{"n_layer": 10, "n_head": 2, "norm_place": "pre", "norm_eps": 1e-05, "init_std_o": 0.014, "lr": 0.00223, "decay_shape": "linear", "batch_tokens": 16384, "doc_mask": false, "steps": 8924}
Each number is 128 + 32 x the weight over its row's rms, rounded and kept within 0 to 255. Layers, rows and columns count from 0. The size above them is the row's rms in percent of the matrix's.

# layer 6 MLP down (transposed), 256x64, rms 0.134, rows 193-245, columns 0-63
size [100  89 103 105  89  98  88 105 117  95  93 112  94 104 117  95 113  98 117  80 104 103  95 103  91 107  87  90  94 113 101  98  95 123  92  97 110  96  94 101 106  91 123  84 105 100 112 123  90 107 110  88 103]
[[139 104 104 109 205 176 184  81 152 155  67 118 124 139 143 111 149 144  95 184 104 106 148 139  73 120 107 153  59 134  89 152 196 122 110 147 136  78 138 175 136 105  84 127 102  94 139 124 141 111 148 123 133  79  98 161 112 136 111 179 171 122 110 167]
 [116 179 120 150  94 119 173 183  72 117 187 131 138  78 105  85 142 133 133  81 148 151 166 121 165 129 191 154 102 174 196 135 117  56 124  79 107 120 171 145 169  97 133  82 120 103 128 126 145 116 106 130 160 132  96  78 132  92 150 114 159 106 162 123]
 [ 51 138 118  85 118 120 132 142 121 107 124 159 135 115 135 139  76 120 144 122 156 123 115 178 157 108 122 130  89  69 126  87 109 119 146 131 219 132 159 123 201  77  99 173 154 121  76 150 117 110 137 136 133  86  84 182 122 187 191 134 148 133 113 105]
 [198 119 143 128 146 171 136 152 131 107 126 110 108  98  87 109 105 188 124 150 142  96 143  89 124 183 147 167  81 138 155 146 124 112 115 153  98  74  88  82 207 146  67 143 148 100 100 170 126 141 149 106 197 139  78 148 172 124 132 142  71 116 131 125]
 [134  97 121 122 124 177 162 182 120  92 139  80 195 155 163 116 146  86 126 122 180 129 164  75 111  80 125 179  67 137 101 106 141 146 176 123 159 179  95 112 102 135  96 161  99 186 144 108 132 130 149 136 114  85 114 111 101 134  63 117 179  84 127 150]
 [120 113 174 172 128 147 151 110  67  35 115 105 112 126 138 149 146 155 147 128 133 152 139 118 164 118 159 112 115 117 150 111  71  50 164 126 158 190 199 180 107 137 153 138 130 172 112 124 120 109 123 107 137 133  92 140  61  58 145 123 161 115 118 125]
 [140 119 139 174  75 180 158 117  89 184 161 110 132  94 136 100 117 131 145  56 116 140 121 144  68 166  80  78 116  87 148 119 137  97 131 176 186  79 113  96 127 134 180 166  96 142 122 149 121 130 123 121 126  96 107 102 140 168 154 192 114 197 125 145]
 [103 129 171 145 138 106 115 124  77 147 187 159 121 105 210 174  92  98 125 122 138 131  93  72 119 157 179 127  91 108  77 127 158 139 163 146  87 131 177  91  92 116 148 134 141 149 165  90 187 138 113  84 172 160 121 145 139 130  77 123 134 129  70  83]
 [130 115 114  93 112 107  99 181 148 207 117 170 153  68  60 112  68 120 111 158 200 145 108 148 120 155 117 176 107 121 167 173 167 167 122 135 127 161 157  94 132 122  74 102 123  56  87 139 137 128  94  95 155 147 149 152 137 109 100 124 153 121 126 114]
 [118 138  93 103 166 124 157 148  75 106 158 100 117 139 131 118 207 159 105 117 111 107 179 137 116 123 156 120 123  67  97  84 131 106  97 174 144 115 199 129 158 129 103 141  98 139 109 118  78  85 144 128 207 136 131 142 166 149 145  58 158 100 195 127]
 [120 143 133 142 123  97 120 157 160 119 197  65 140 177 122 141  83 152 123 126 107 132 158 136 154 146 106 174 136 178 162  71  85 139 117 117  93 154 131 171 162 131 136  82 116 208 108  99 108 141 118  99 160 130 129  78 199 108 116  86  78 108 141  70]
 [157 121 142 108 209 138 203 167  87 129 115 119 103 143 177 160 177 125 176  99 122  99  77 120  98 140 144 109 130 107 108 140 121  74  91 155 135 148 119  81 102 158 115 167 132 122 133 112 124 103 110 135 181 143 133 189 158 122  95 129  29 130  99 112]
 [101 127 169 113 166 166 187 111  69 120 195 105 118 125 160 154 143  77  86  72  81 154 117 105 106 130 123 122 126 162 164 129  81  93 116 153 130 128 171 140  85 189 159 164  77 178  86 161 117 108  95 126  96 149 117 139 111 162 123 149 187 114 138 104]
 [103  77 133 143 187  98 106 100 130 139  91  65 135 173 159 137 133 154 171 117 163 141 131 146 142 139 112 134 161 108 127  85 119 142  69  64  84  80 151  80 183 155 124 175 171  93 177 175 165  95 122 200 109 121 120 125 145 131  98  97 132 124 108 134]
 [ 85 139 108 127 141 139 153 104  87 143  86  41  78 130  98 166 109 128  90 132 134  75 141 154 197 149 114 155 158 131 164 115 141 133  74 171 212 145 137  77 158  80 109 126 121 154 158 111 161  90 164  88 133 121 187 136 146 135 166 131 115 143 129 127]
 [140 122  76 173 116 161 190 139 143 159 191 177 123 100 121 177 141 104 144  84 183  86 164 104 172 112 147 155 112 134 137 115  91  86 182 117 136 120 167 114 112 112 132 105  98 184  86 113 185 128  77  59 119 118  85 147 146 111 122 109 109 149 109  97]
 [130 132 133 176 113 137 114 106 142 132 174 101 132 180  78 122 121 191  88 175 106 146 100 131 150 159  90  80  82  92 145  94  82 162  98 129  99 107 156 132 100 126 164 185 136 162  83 110 166 118 186 135  43 106 152 104 153 145 116 166 155 150 137  90]
 [164 116 141 101  95  81 207 132 173 145 200 122 125  64 150 133 138 111 141 131 156 145 115 134 150 159  47  88 107 112 214 124 122 111 122 205  86 107 128  93 146 124 134  86 158 155 112 135 132 148 110 161 110 105  80 104 126 135 119 106 155 145 123  98]
 [136 174 117 139 135 128 115 144 133 141 196  96 173 133 131 194  93 110 132 110 109 113  92 145 127 178 147 136 105 109 126  91 119 133 167 139 198 102 115  89  92 141  80 127 109 102 137 120 161  22 146 144  90 128 124 205 120 110  84 128 149 112  73 156]
 [143 174 142  88  48 147 149 164 127  96 177 137 178 136 139 125 128  87  88  96  98 127 139 107  89 123 109 172 148 119 111 164 163 180  70 135 152 146 142  93  85 206 149 130 124 111 152  47  80 132 129  84 136  80 109 140 142 142 126 147 123 125 165 114]
 [101 179 138 171 145  99 160 129 195 115  80 147 124  92 123 183  40 131  89 129  95  80 124 126 169 127 113 143 116 186  88  91 161 148 171 188  97 129 117 145 156 169 148 124 133 142  98 120  86 116 115  66 131 135 113 141 156 108 142 160 162 100  82 136]
 [120 154 112  85 107 150 114 125 123 154 111 110 122  66 134 168 123 141 108 111 160 187 135  79 117 138 131 133  99 176 158  57 120  90 152 188 173 143 142 130 140 164 145  53 210 123 108 120 147 112 121 168 113 149 102 189  80 134  65 111 125 100 144 132]
 [157 119 119 158  67 157 208  87 144  83 103  82 150 108 112  85 124 169 175 111 157 133 140 110  95 149 191 153 100  65 107 179 138  75 117 167 128  70 120 108 150 175 100 137 111 124 116 185 177 136 134 133 114 142 112 129 120 108 155 160 151 137  89 111]
 [ 86 110 154  98 155 150 154 141 171 142 199 128 134  58 107 108 139 113 138  82 156  95 154 163 182  77 124 152 130  70  75 166 157 151 152 132 118 148  82 163 162 138 132  93  94 172  80  93  81 112 143  82 145 106 137 127 108 116 162 147 178 153 140 102]
 [177 102 132 157 144 147  94 153  88 144 172  86 128 109 155 116  27 109 103 152  90 184 106  99 105 181 147 101 116 112 124  89 150  71 158 132 154 112 156 101 115 108 147 153 105 136 159 133 208 187  99 126 137 100 119 158  96 157  86 127 139 140 165 107]
 [145 118 169  66  80 143 100 131 149 146  74 126 137  97 131 154 123  78  87 154  88 100 135 130 131 106 102 140  63 107  93 158 162 209  80 145 159 161 114 104 100 201 175 103 145 140 154  96 150  92 149 167 133 125 136 176 124 111 104  83 133 146 168 145]
 [154 178  92 139 145  80 147 119 169 132 152 149  81 154  92  82 103 135  76  82 140 150 111 147 147  99 161 156  86 110 188  84 189 109 102 165 160 104 104 121  91 138 103 117  89 176 163 144 169 153 137 186 138  81 113  94 109 178 104  96 102 129 146 159]
 [142 147 166 123 172 173 139 147 114  92 141 152 173 138 149 149 138  90  99 120 101 110 179  56 126 136 124 108 120 149 175  97 125 164 166  83 123 134 122 129  61 197 143 121  93 107 156 139 125 166 124 153 144 111  23 110  89  67 137 125 108  97 142 153]
 [187 138 126  91  49 115 130 127  57 108 165  99 107 123  90 104 109 131 144 133 110 197 107 166  92 108  94 163 112 117 155 121 127 108 180 183 107 127 128 100 159 149 102 132 152 148  92 187 143 141 133 127 138  53 152 120 180 118 135  79 140 174 101 160]
 [137 153 131 100 164 185 136  92 160 118 149 109 167 118 112 178 147 129 121 177  95 119 138 151 101 135 164 146  76 177  97 112 131 132 158  64 120 159  72 167 107 161 102 114 154 107  98 108 140  48 154 165  62  75 120 164 133 133 107 158 118 116  70 158]
 [ 73  78 218  83 126 108 105 149 110 124 169 148 130 135 216 176  99  87 160 139 130  73 114 137 133  78 137 100 147 117 114 103 127 151 127  84 191 175  84 147 147 116 151  98 104 139  91 137 137  98 124 153 133 187 111 141 154 133  98 135 150 105 149  98]
 [122 161 161  70  99 123 120 122  95 138 207 117 135  72 128 157 131 121 144 176 129  84 134 110 172 118 112  72 114 153 159 106 211 170 109 159 180 118 118 146 154  70 122 119 124 119 145 137  80  60 101 118 125 136 124 189 103 177 141 100 128 128 141  88]
 [ 95 151 173 155 150 161 191 128 170 105 128 190 111 138  68 120 133  46  79  78  31 122 113 104 146 139 136 105 130 111 150  94 130  91  91 115 149 143 152 113 158 160 158 135 129 179 116 133 127 166 150  68 174 145 128 140 130 124 131 116 108 104  96 143]
 [ 80  88 155 153  79 127 198  92 148 158 138 152 112 119 172 110 155 113  87  45 138 137 147 191 137  69  77 134 203 124  98  95 133 123 169 130 158 115 144 104  50 186 145 146 126 115 120 132 125 133 119 106 100 111 144 127 165 141 140 141 112 102 103 131]
 [ 83 140 158 151 134 176 146 124  94 130 117  83 170 196 156  87 161 151  89 147 151 161 188  90  77 104  87 121 131 143 125 119 174  95  58 113 135 162  96 116  95 143  98 130 129  75 117 130 157 194 119 151 125 131 136 182 111 165 153  64 127 115 133 143]
 [ 83 128  76 157 200  92  93  96 134 160 113 154 149 122 123 128 134 152 163 186 139 105 134  91 114  92 119 133  93 157 104 107 163 140  82 179 151  84  80 118 175 151 118 131 137 118 108 110 110 107 145 218 127 155  96 151  86 134 108  90 138  83 128 198]
 [158 111 141 103 122 131  84 126 112 123 191 116 117 190 158 149 107 121 159 191 106 102 112 141 168 151  42 132 177  75 137 151 137 136 112  90 111 153 148 102 114 142 135 143 117 147 155 115 129 177 104 106  30 145 125  63  82 167 131 102 165 120 138 144]
 [138  91 116  97 144 119 158 132 170 156 150 133  91 125 159 133  73 192 186 116 118 102 194 148 119 127 116 108 124 105 130 106  70 188 123 209  76 118  88 108 140 105 165 136 122  79 120 112  86 108 114 191 115 152 104 135 151 184 141  73 151 117 128 127]
 [207 108  92  96 173 182 114 124 170 126 143 144 134 119 132 137  91 140  88  98 153 171 138  83  97  91 202 105 101 158 139  90 182 138 114 101 161 172 110 149 113 136 117  54 147  93 175 108 104 141 120 148 102 135 134 158 176 127  72 140 112  82 121 142]
 [ 83 111 121  97 124 139 162  91 127  78 138 108 147 113 134 122 147  72 112 101 140 111 139 185 128 145 147  74 133 146 149 165 105 103 117  92 146 101 117 170  88 128 145 174  56 134 144  82 217 106 162 118 144  85 165  82 144 130 202 171 167 134 148 130]
 [ 53 136 140  96 136 119 215 151 108 154  92 159  82 146 106 102 122 109 113 124  99 103 144 107  90 125 155 125 118  98 151  89 128 189 138 168 140 125  94  74 152 148  76 184 150 134 145 151 134 161 131 127  53 160 151 104 151 153 150 130 101 195 156  93]
 [142 155 115 164 122  85  79 135  96 164  81 137 167 165 116 165  76 113 154  99  91 122 142 125 139 113 115 134  87 151 128 121  87 162  63 159 131  96 166 110 188 152 105 128  92  82 174 126 160 148 131 201  73 116 112 117  54 180 131 118 139 137 138 158]
 [162  95  56 138  86 121 103 176 131 180 128 140 142  99 167 147  86 142 136 123 139 213 142  85  86 138 126  65 101 119 137 121 148 161 121 149 121 146 146 120 106  56 146 136 134 126 160 103 107 158 142 146 131 162 110  79 117  83 181 111  77 177 136 181]
 [172 188 100 126 137  84 109  40  93 100 167 124 134 155 167 115 101 176 111 118 148  79 136 147 165 151  57 144 174 141 133  68 136 112  87 157 123 146 116 137 176  73 129 112  73  89 149 122 150  99 155 114 141 101 111 174 130 163 144 170 138 122 135 142]
 [139 115 161 154 184 134 147 109  43 201 138 159 145  63 165 143  97  89 105 157 108 138 101 111 142 156  97 107 149 159 142 136 103  97 110 103 140 157 178 140 113 188 135  84  66  80 134 152 142 160 118 121  98 130 171 128 106  65 166 146 128 104 148 154]
 [157 122  81 139 162 150 116 178 152 131 197 161  99  46  84 117 112 135 130 146 134 136 119 109 165  70  77 146 169 103 144 182 136 106 181 137 143 104 116 108 124  86 129 134 100 153 150 156  86  98 132 122 186  75 157 114  83 120 103 150 173  81 144  98]
 [109 139 104 128 156 117 123 143 137 117  47 101  88 131  68 126  87 133 197 149 118 167  99 157 120 152 159 103  74 160 170 110 147  68 126 171 123  77 124  75 186 105 106 145 143 107 131 194 156 112  71 163 178 129 132 126 159 137 150 145 128 103 151 146]
 [120 124 154 112 131  72 108 128  72 108 214 118 167 134 193 180 139 141 178 149 107 140 153  79 162 128 142 115 129 171 167 116 150  69 156  84 104 173 156  72 162  99 165 109 106 108 146 152  63 102 148 136 114 115 136 123  89 110 118 122 144  80 135 107]
 [174 178  45 145 121 133 149 125 187 110 135 175 138 162 138 113  98  92  83 147 143 127 162  64  92  95 140 158  68 149 164 158 149 106 104  66 104  94 122 139 128 138  68  98 115 146 170 146 186 133 109 128 123 170 109 126 116 154 114 164 165  95 121 154]
 [163 131 126  98 221 169 108  91 148 112 127 120 163 131 156 141 122 183 125 111 140 145  94  90 121  87 171 125 118 119 135 108 158 177  97 124 131 115 133 154  97 207 181  76 115 109 135 102  80 116 132 156  94 150  44 157 113 104  62 118 132 112 151 123]
 [144 142 126  90 146  66 123 119 123 133 160 102 111  84 160 177  74 130 123 133 123 123 115 105 158  70  51 155 154 143 104 153 192 185 159 101 183 137 143 109  97 122 126 128 117 186 113  89 123 178 126  91 170 148 102 149 177 145 133  68 162 111  99 139]
 [ 78 183  73 129 184 126 140 122 182 129 122 136  78 153 119 102 140 122 169  85  78 196 149 139 127 167 116  82 112 114 141 117 105 110 148 107 157 103 155 111 157 113 191 110  26 117 126 115 105 200 141 133 110 144 158 130 115 115 119 177 120 125 141 119]
 [ 81  84 123 136  72 106  83 110 111 149 146 137 117 144 125 110 132  90 136  94 140 124 174 154 137  96 101 144 188 167  88 155 139 184  89  93 204 127 112 115 115 144 128 136  96 147 162 108 140  73 113 127  87  92 176 160 112 139 212 193 150 104 134 146]]
# layer 6 MLP up, 256x64, rms 0.14, rows 194-245, columns 0-63
size [ 86  94 108  91 107  93 109 112  98  97 109  94 101 114  95 104  96 120  81 100 103 100  96  96 104  85  96  93 110 106  97 101 107  90  94 108  97 105 103  97  93 109 101 102 104  99 118 104 102 102  91 101]
[[138  80 134 108 131  90 112  93 153 133 104  78 111  69 138 161 106  60  98 188 147 102  67 147 156  81 104 117 130 147 147 147 138 181 153 134 127 145  79 130 141 102 140 204 124  81 115 147 155 162 174 162  91 170 162 128 120 148 160 161  88 166 137 156]
 [118  81 143 167 122 154 162 163 100  90  94 125 117 132  61  62 127 172 163 157 153 119  89 122 103 139 214 118 122 137 149 114 111 107 142 103 112 116 121 186 111 133 128 110 168 152  88 105 127 137 137 159 191 169  98 128 145 181 106  66  86 127  69 144]
 [163 114 136 102  99 109 131 132 131  67  92 144 150 131  57 125 165 126 105 170 196 166  69 187 147 197 200 129 158 122 121 174  53 122 110  83 131 152  95 126 121  94 103 119 147 134 160 130 123 150 131  92 103 117 136  98  92 125 139 113 168 124 153  99]
 [123 129 143 108 129  96 131  80 120 103 120 133 148 148  55 151 168 125 103  67 147 153  95 170 172 136 219 148 131 150 159 129 108 126 156  96 111  97  51 128 147 159  95 153 116 102  70 170 170 193 116  92 100  95 161 114 104 109 128 140 133 133 170 149]
 [116 155 164 124  93 140 118 100 180 146 130 152 129 124 180 134 105 128 146 143 189 117 126 170 114 151 130  91 158 141  86 208 131 183 118 119  87  86  76  99 131  85  58 209  95 104  97 140  94 165 156 159 123 122 153 139 144 144 130  83 110  80 130 114]
 [ 84 133 157 127 105  84 151  96 191 146 122 150 156 137 109  92 171 138 128 130 120 117 134 137 214 132 169 147 166 138 137 143  89  92 203 118 127 113 119 124 149 165 104 152 197 162  90 112 109 123 137  91 109 120 100 182 120  99  50 128 129 105  76  82]
 [150 125 114 109  96  73  81 130 163 192 122  93 158 147 106 112 142 144 140 133 144  83  58 130 154 142 131 153 117 156 110 108 114 161 120 118 199 151  41 160 121  65 139 186 125 110  94 132 142 162 172 143 104 131 183 171 167 111  88 137 115  98 115 107]
 [208 114 158  91 105 148  85 127  87 158  79 147 183 142 203  67  85 153 106  96 139 101  99 136 158 150 146 126 192 124 155 125 114  81  96 171 100 112 117 130 154 101 108 125 137  70 117 149 163 146 134  97 129 186 134 179 122 122 124 115  80 122 129 118]
 [ 72  89 155 120  87 136 127 100 114  98 104 134 118  99  68 155 121 136 107 157 214 183 113  83  94 176 148  96 127 164 104 149 121 130  99 140 106 111 113 137  88 144 109 118 141 150 168 215 183 167 137 109  83 153 188 101 131 136 129 131  76 114 138 139]
 [167 126 129  91 117 113  96 100 120 128 110 102 155 165 125  95 195 128 115 107  97 114 120 146 155 164 141 126 146 153 128 109  88 131 183 159 149  62 100 179  75 122 152 185 121 103  49 164 163 140 116 113 120 133 182  84 125 165 177 109 166 189 124  92]
 [163 141 130  76 108  97  92 158 122 160 133 130 166 123 129 150 169 157 113 119 154  93 138 173 208 124 160 104 166  53 108 137 130 177 113  68 146 138  92  99 138  88 153 102 109 132  43 109 153 176 145 128 150 145 106 129  95 139 118  68 123 132  98  80]
 [143 126 121 145 138 139  64 110 155 157 106 121 126 149 125 118 142 137 178 193 135  43 121 141 134 170 101 120 154 111 110 125 145 176 126 121  75  82 103 170 155  74 126 113 119  54 164 124 134 128 185 139 140 167 142 177  95  97 109  92  57 170 146 135]
 [166 148 100 150 137 166  96 108 151 132 103 114  98  60 162  88 162 161 123 172 151 113 123  99 138 137 119 119 125  97  89 158 139 133 140 172 130  86 158 169 117  91 106 181 113  87  83 163 144 137 113  70 232 142 139  76  84 105 110 154 142 152  87 133]
 [139 133 239 146 110  59 143 140  83 153 124  97 117 100 170 129 166 152  84 117 136 119 114 125 156 180 155 151 185 120 136 143 123  91 164 103 118 120 114 129 102 152 154 196 129 117 142 118 139 120 140  90 150 152 157 147  95  92  57  99 118 152  75  86]
 [ 87 178 199  97 104  75  92 152 116 111  97  57 107 155 158 136 139 130 130 209 137 132 118 146 130 137 113 130 128 107 137  90 160 178 115 172  83 153  36 124 142  89 118 137 120 117 167 154 130 131 125 148 138 135 129 136  55 123 120  87 114 140 158 174]
 [ 87 136 137 114 116 120  81 172  98  78  99 132 139 140  96 147  95 101 161 134 147 149  98 180  96 185 144 137 121 187 118 148 131 128 159 105 113  74 117 189 120 115 136 153 129  72  78 149 167 184 157 107  95 210 129 147 123  99 134  66 138  98 113 169]
 [173 127 146 150 108 138 127  81 115  90 131  83  77 141 123 138 125 160 107 110 103 118 146  85 185 112 149 126 163 208  30 121 111 119 196 132 163  91  88 126 107  98 116 112  91 128 146 132 172 123 145  99 146 170 123 199 130  98 124 112 118 109 127 182]
 [141 146 171 172 103  86 158 148 152 148 126  52 156 103 112 157 142 130  94 176 151 103 119 154 168 200 120  93 125 171  75 136 128 175 151 106  97  87 116 177  78 105  96 151 137 121 117 132 140 105 163 101 105 174 153 129  76  55  97 146 113 122  93 129]
 [111 127 109 139 132 151 125 110 191 183  99 107 100 159 120 129 145 181 102 189 154 105  53 102 127 147 175  74 131 109  55 132 104 127 118  90 175 139  98 154 152 107 146  95 129  70 138 149 190 112 132 126 134  91 130 117 124 138 137 138  72 135 171 195]
 [196 125  84 171 121 137  90 119 157 115 119 145 118 103 150 132 154 143 105 144 120 115 137 170 175  99 150 129  98 182 117 142 111 208 136 125  97 169 138  95 101 149 171 133 165 128  72 106  73 163 120 129 159 174 153 131  99 144  90 110 116  84  39 172]
 [139  96 127 146 117 180  94 121  82 129 131 115  99 153 124 100 107 161 107  95 179 115  98 114 156 120 203  99 121 128 163 183 160 141 147 189  95 105  81 162 107 135 165 148 157 110  81 153 163 142 169 159 140 111 135  61 129 121 135 139  91 116  29 118]
 [172 156  83 111 146  90 115 116 114 175  87 152  87 113 126 140 185 112  66 126 151 109  91 115 201 131 125  71 168 163 157 102 147 124 128 174 115 150 158 114 139 116 144 212 125  90 136 110  89 157 148 127 154 175 127 110  99 101 136  70  97 152  85  97]
 [132  65 138 121  97 108 126 178 157 101  85 162 131 146  86 107 149 122 147 103 193 126 105 149 189  89 127 105  93 116 114 126 138  96 215 118 176 123  71 157  89  90 141  74 151 132 148 142 137 181 147  82  91 156 130 161 184 106 149 130 111 132 155 121]
 [146 197 113 174 103  43 142 111 161  96 101 154 128  87 100 141 131 115 131 127 140 112  69 132 140 129 183  34 139 170 132 137 126 121 158 123  77  90  93 131 132 143 112 141 156 138 147 197 162 137 141 129 145 123 163  68 138 126 110 173 165  83 119 136]
 [170 136 130 134 149 133 134  96 116 119 111 120 105 167 106  85 156 199 115 132 159 190 131 119 124  98 192  68 106 126 127 149 109 118 180 187 126 100 114 106 112  93 117 189  70 119  97 118 135 180  82 120 174 129 165  92  72  81 130 115  77 136  99 126]
 [ 96 146 103 173  69 166 117 122 108 125 118  63 121 139 188  92 149 187 115 156 137 108 123 117  87  93 107  97 155 150 137 136  74 157 163 125 151 122 154 159 141 116 146 126 180  76 180 151 154 164 141  72  84 155 113 142 143  87 169 148 124 111  50 146]
 [ 60 124 108 181  97 163  87 133 128 173 139  61 118 123 113  83 172 109 109 123 152 112 105 107 142  71 163 154 135 154  79 152 151 202 143  93  93  88 155 134  95 129 100 137 161 131  61 124 167 163 130 139 115 149 103  87 138 131 122 103 128 132 149 202]
 [137 115 126 195 104 177 144 114 105 158 128  81  91 113 169 153 130 164 106 130 112  93 153 109 148 204 163 164 184 147 105 148  97 142  74 112 144  84 133 130 115  99 152 111 160 115  99 177 100 135  73 108  89 171 146  82  65  91  90 137 110 111 154 165]
 [124 155 128 184 137  97 111 124 145 114  83 101 148  84 119 122 145 162  86  88 148 139  86 152 136 163 130 136 117 138 131 136 139 218 145 119 148  72 167 214  67 111 105 126 152 102 121 117 145 132 167  99 104 198 191 140 119  63 113  97 113 132 106 124]
 [ 97 129 167 158 116  74 127  87 128  57 140 120 130 119 149 110 146 235 158 108 134 174 106 123 113 159 162 135 168 181 161 134  95 120 120 129  61 153 158 164 104 135 126 115 156 141 111 114  95 159  97 111 118 129 116 172 138 110  45 118  67 127 140 133]
 [153  82 115 130 145  81 132 115 170 104 120 181 137 141 149  97 104 130 133 130 157  71 117 137 175 158 175  88 128 123 104 126 115 151 110 138  70 150 122 159 119 106  96  87 189 150 109 105 140 197 177 103  86 113 118 178 134 210 106 115 122 172 129  61]
 [100  64 104 119 126  86  62 148  97 169 105  76 163 110 162 101 103 172 101 147 154 179 112 167 172 172 163 168 175 125 106 148 111 159 164 159 170 137 135 139  95 135 184  73  86 107 138 161 109 149 109  95 149  95 105 170  88 112 133 125 108 136 130  97]
 [168 110 149 146 109 130 130 106  98 130 109  84 127 182 174 144 152 165 165 153  76  93 137 129 159 151 122 100 149 121 117 134  95 203 128 145 125  88  87 144 142  93 125 178 178  59  92 102  91 189 105  74 117 136 191 118  75 114 109 147 120 175 120 141]
 [183 145 116  88 112 129 123 124 207 166  88 174  98  66 160 114 138 136 159 185 140  48 120 109 164 126 141 122 141 127 127 123  54 182 201 129 130 128 152 197 102  81 165 141  84 145 118 152 126 108 135 117 102 144 120 129 125 112 114 131  96 145 132 118]
 [121 102 158  78  95 144 124 126 101 116  85  57 160  66 165 118 193 195 145 152 119  75 114 136 135 129 125 127 161  46 135 126 109 176 132 141 144 133 146 160 141  82 106 107 154 122 104 119 142 131  78  67 185 148 128 139 164 147 126  85 174 108 144 120]
 [ 80 146 151 184  97 102 100 134 157 161  67  73 147 140  83 141 162 105  91 141 124 172 153 120 175 103 202  75 118 174 139  98  84 134 157 142 120 123  85 157 112 116  86 137 109  98 113 125 197 152 150 115 160 105 157 126 186 105 146 114 103  80 123 126]
 [158 131 103 121  84  89  56  96 121 168 138  52 109 139 113  99 172  91 137 135 123 170  64 132 209 129  98 105 158 122  70  89 113 128 149 148 186  66 126 101 103 151 134 136 115 153  96 157 138 136 133 124 173 122 186 163 144 129  95 136 141 133 142 141]
 [112 201 117 121  93 134 170  77  87 120 143 125 115 164 117 146 150 139 145 168 151 164 117 102 181 165  95 154 153 110 121 189  75  86 147 151 119 104  67 105 119 107  98 162 149  87 147 147 170 129 120  53 159 110 160 112  79 105 130  92 123 179 101 166]
 [ 63 111 100 131  97 155 107 115 180 143 125 131 146  90 174 131 128 132  88 147  87 121  85 131 130 112 141 143 111 134 124 152 133 154 119 166  69 143  94 162 135  95 167 128 204  67 143 173  73 199 138 155 113 147 174 128 166 121  63 114 139 128 152 184]
 [163 125 174  81  89  88 116  74 117  86 118  88 127 163 190 163 165 112 156 139  95 139  60 143 130 111 167  96 182 151  85 170 111 175 146 122 121  82 129 210  82 142 123 111 195 112 136 144 110 138 139 120  99 167 110 123 151 156 128 129 121 139 127  96]
 [ 95 140 174  99 128 127  89  85 143 113 102 165  60  84 137  98 103 138 123 133  91 157 123 182  98 181 180 124 160 170 145 222 128 103 124 142 122  90 108 122  99  84 168 156 192 165  94 110 129 118 145 168 162 146  88 139 130 162 119 113 124 154 104  96]
 [180  88 104 114 120 129  76 122 144 164  58  72 170  58 109  87 165 174  71 181 180  90  62 125 119 134 137 159 188 144 120 104 163 146  75 126 132 143 123 119 130 132 118 146 149  85 123 143 128 155 125  95 134 138 124 114 157 129 158 168 160 123 164 134]
 [121 174 137 111  98 128 128 107 148 161  84 127 123 131 112 125  83 194 167 173 198 168 131 105 129 129 177 119 220  59 148 106  93 155 101 124 150  95 111  89 106 104  84 102 167 148  95 119  76 131  88 111 177 158 115 145 134 142 156 170 125 122 106 134]
 [143  89 117 120 138 137  90 117 128 182  71  58  86 144 129  98 119 132 109 159 132 106 144 109 127 125 150 137 141 123 131 150  75 162 106 147 152 100 180 143 115  75 148 124 112 164  91 202 150 135 175 125 148 161 138 112 146 127  56 114  80 122  70 213]
 [148 191 142 136 113 131 126 109 139 156  65 123 129 172 164 133 102 151 121 219 195 145 118 113 171 128 161 156 103 130  97 133 114  86 137 108 120 130 149  98 138 107 111 135 113 120  85 205 135 135 178  72 153 113 155  82 153 107 124  49  99 115  95 108]
 [140 141 144 146  88  87  80 126 142  92  99  99  70  92 152 126 106 119 138 135 133 104  91 226 127  99 121  88 121 135 123 155 146 126 104 163 111 103 143 180 106 165 180 156 141 114  73 157  79 164 166 142 124 176 120  52 123 119 124 168 151 112  81 166]
 [ 90 125 116 158  95  58 124 164  82 102 134  92  91 135  89 115 128 139 126 148 190 113  88 191 158 129 147 118 154 171 140 130  97 108 131 126 114 121 100 188 101 139 141  75 100  54  95 180 185 144 177 122  79 187 147 104 143 136 148 144 130 138 103 136]
 [118 186 164 127  97 128  76 159 163  89  91 104 115  90 104 127 172 117 193 156 201  91 122 145 131 137 111 136 103  95 158 144 140 143 175 155 180 118  60 155  51 119 101 144 152  81 121 138 134 133 139 156 133 127 187 103 154 167 112 140 107 141 129  84]
 [177  91 113 139  92 146 149  88 168 120 107 160 149 173 129 103 129 184 136 103 103 127 107 151 176 113 150  97 131 114 134  99 143 137 154 110 161 166 119 153 129 130 165 113 116  50  87 121 193 181 123  58 108 149 131  92 105  84 158 152  67 145  64 106]
 [135 141 147 147  93 127  87 101 142 127  81 132 122 158 159  75 162 100  98  85 160 144 134 200 165 185 132 101 130  96 144 180  91 102 116 167  99  89 126 108  98 128 162 134 108  97 111 201 154 100 157  98  56 166 157 168 109 181 134 161 141 134 121 161]
 [165  73 194 178  89 107  66 152  97  91 138 179 128 115 129 154 151 138 130 190 149  87  97 114 143 144 112 142 122 167 117 184 106 124 110 165 115 164 143 182  88 128 115 123 205  98  95 116  84 106 114  94 175 132 148 129 124  92  90 114 122 104 108 168]
 [104 152  92 111 145 115  97 131  99  99  95 100 121 159 119 122 121 160 195 158 237 127 130 132 169 171 136  84 170 106 179 122 106  98 130 163  93 138 125 127 135 121 142  82  82 131 126 153 138 117 150 136 187 118 174 126  83 181 116 139  89  89  67 151]]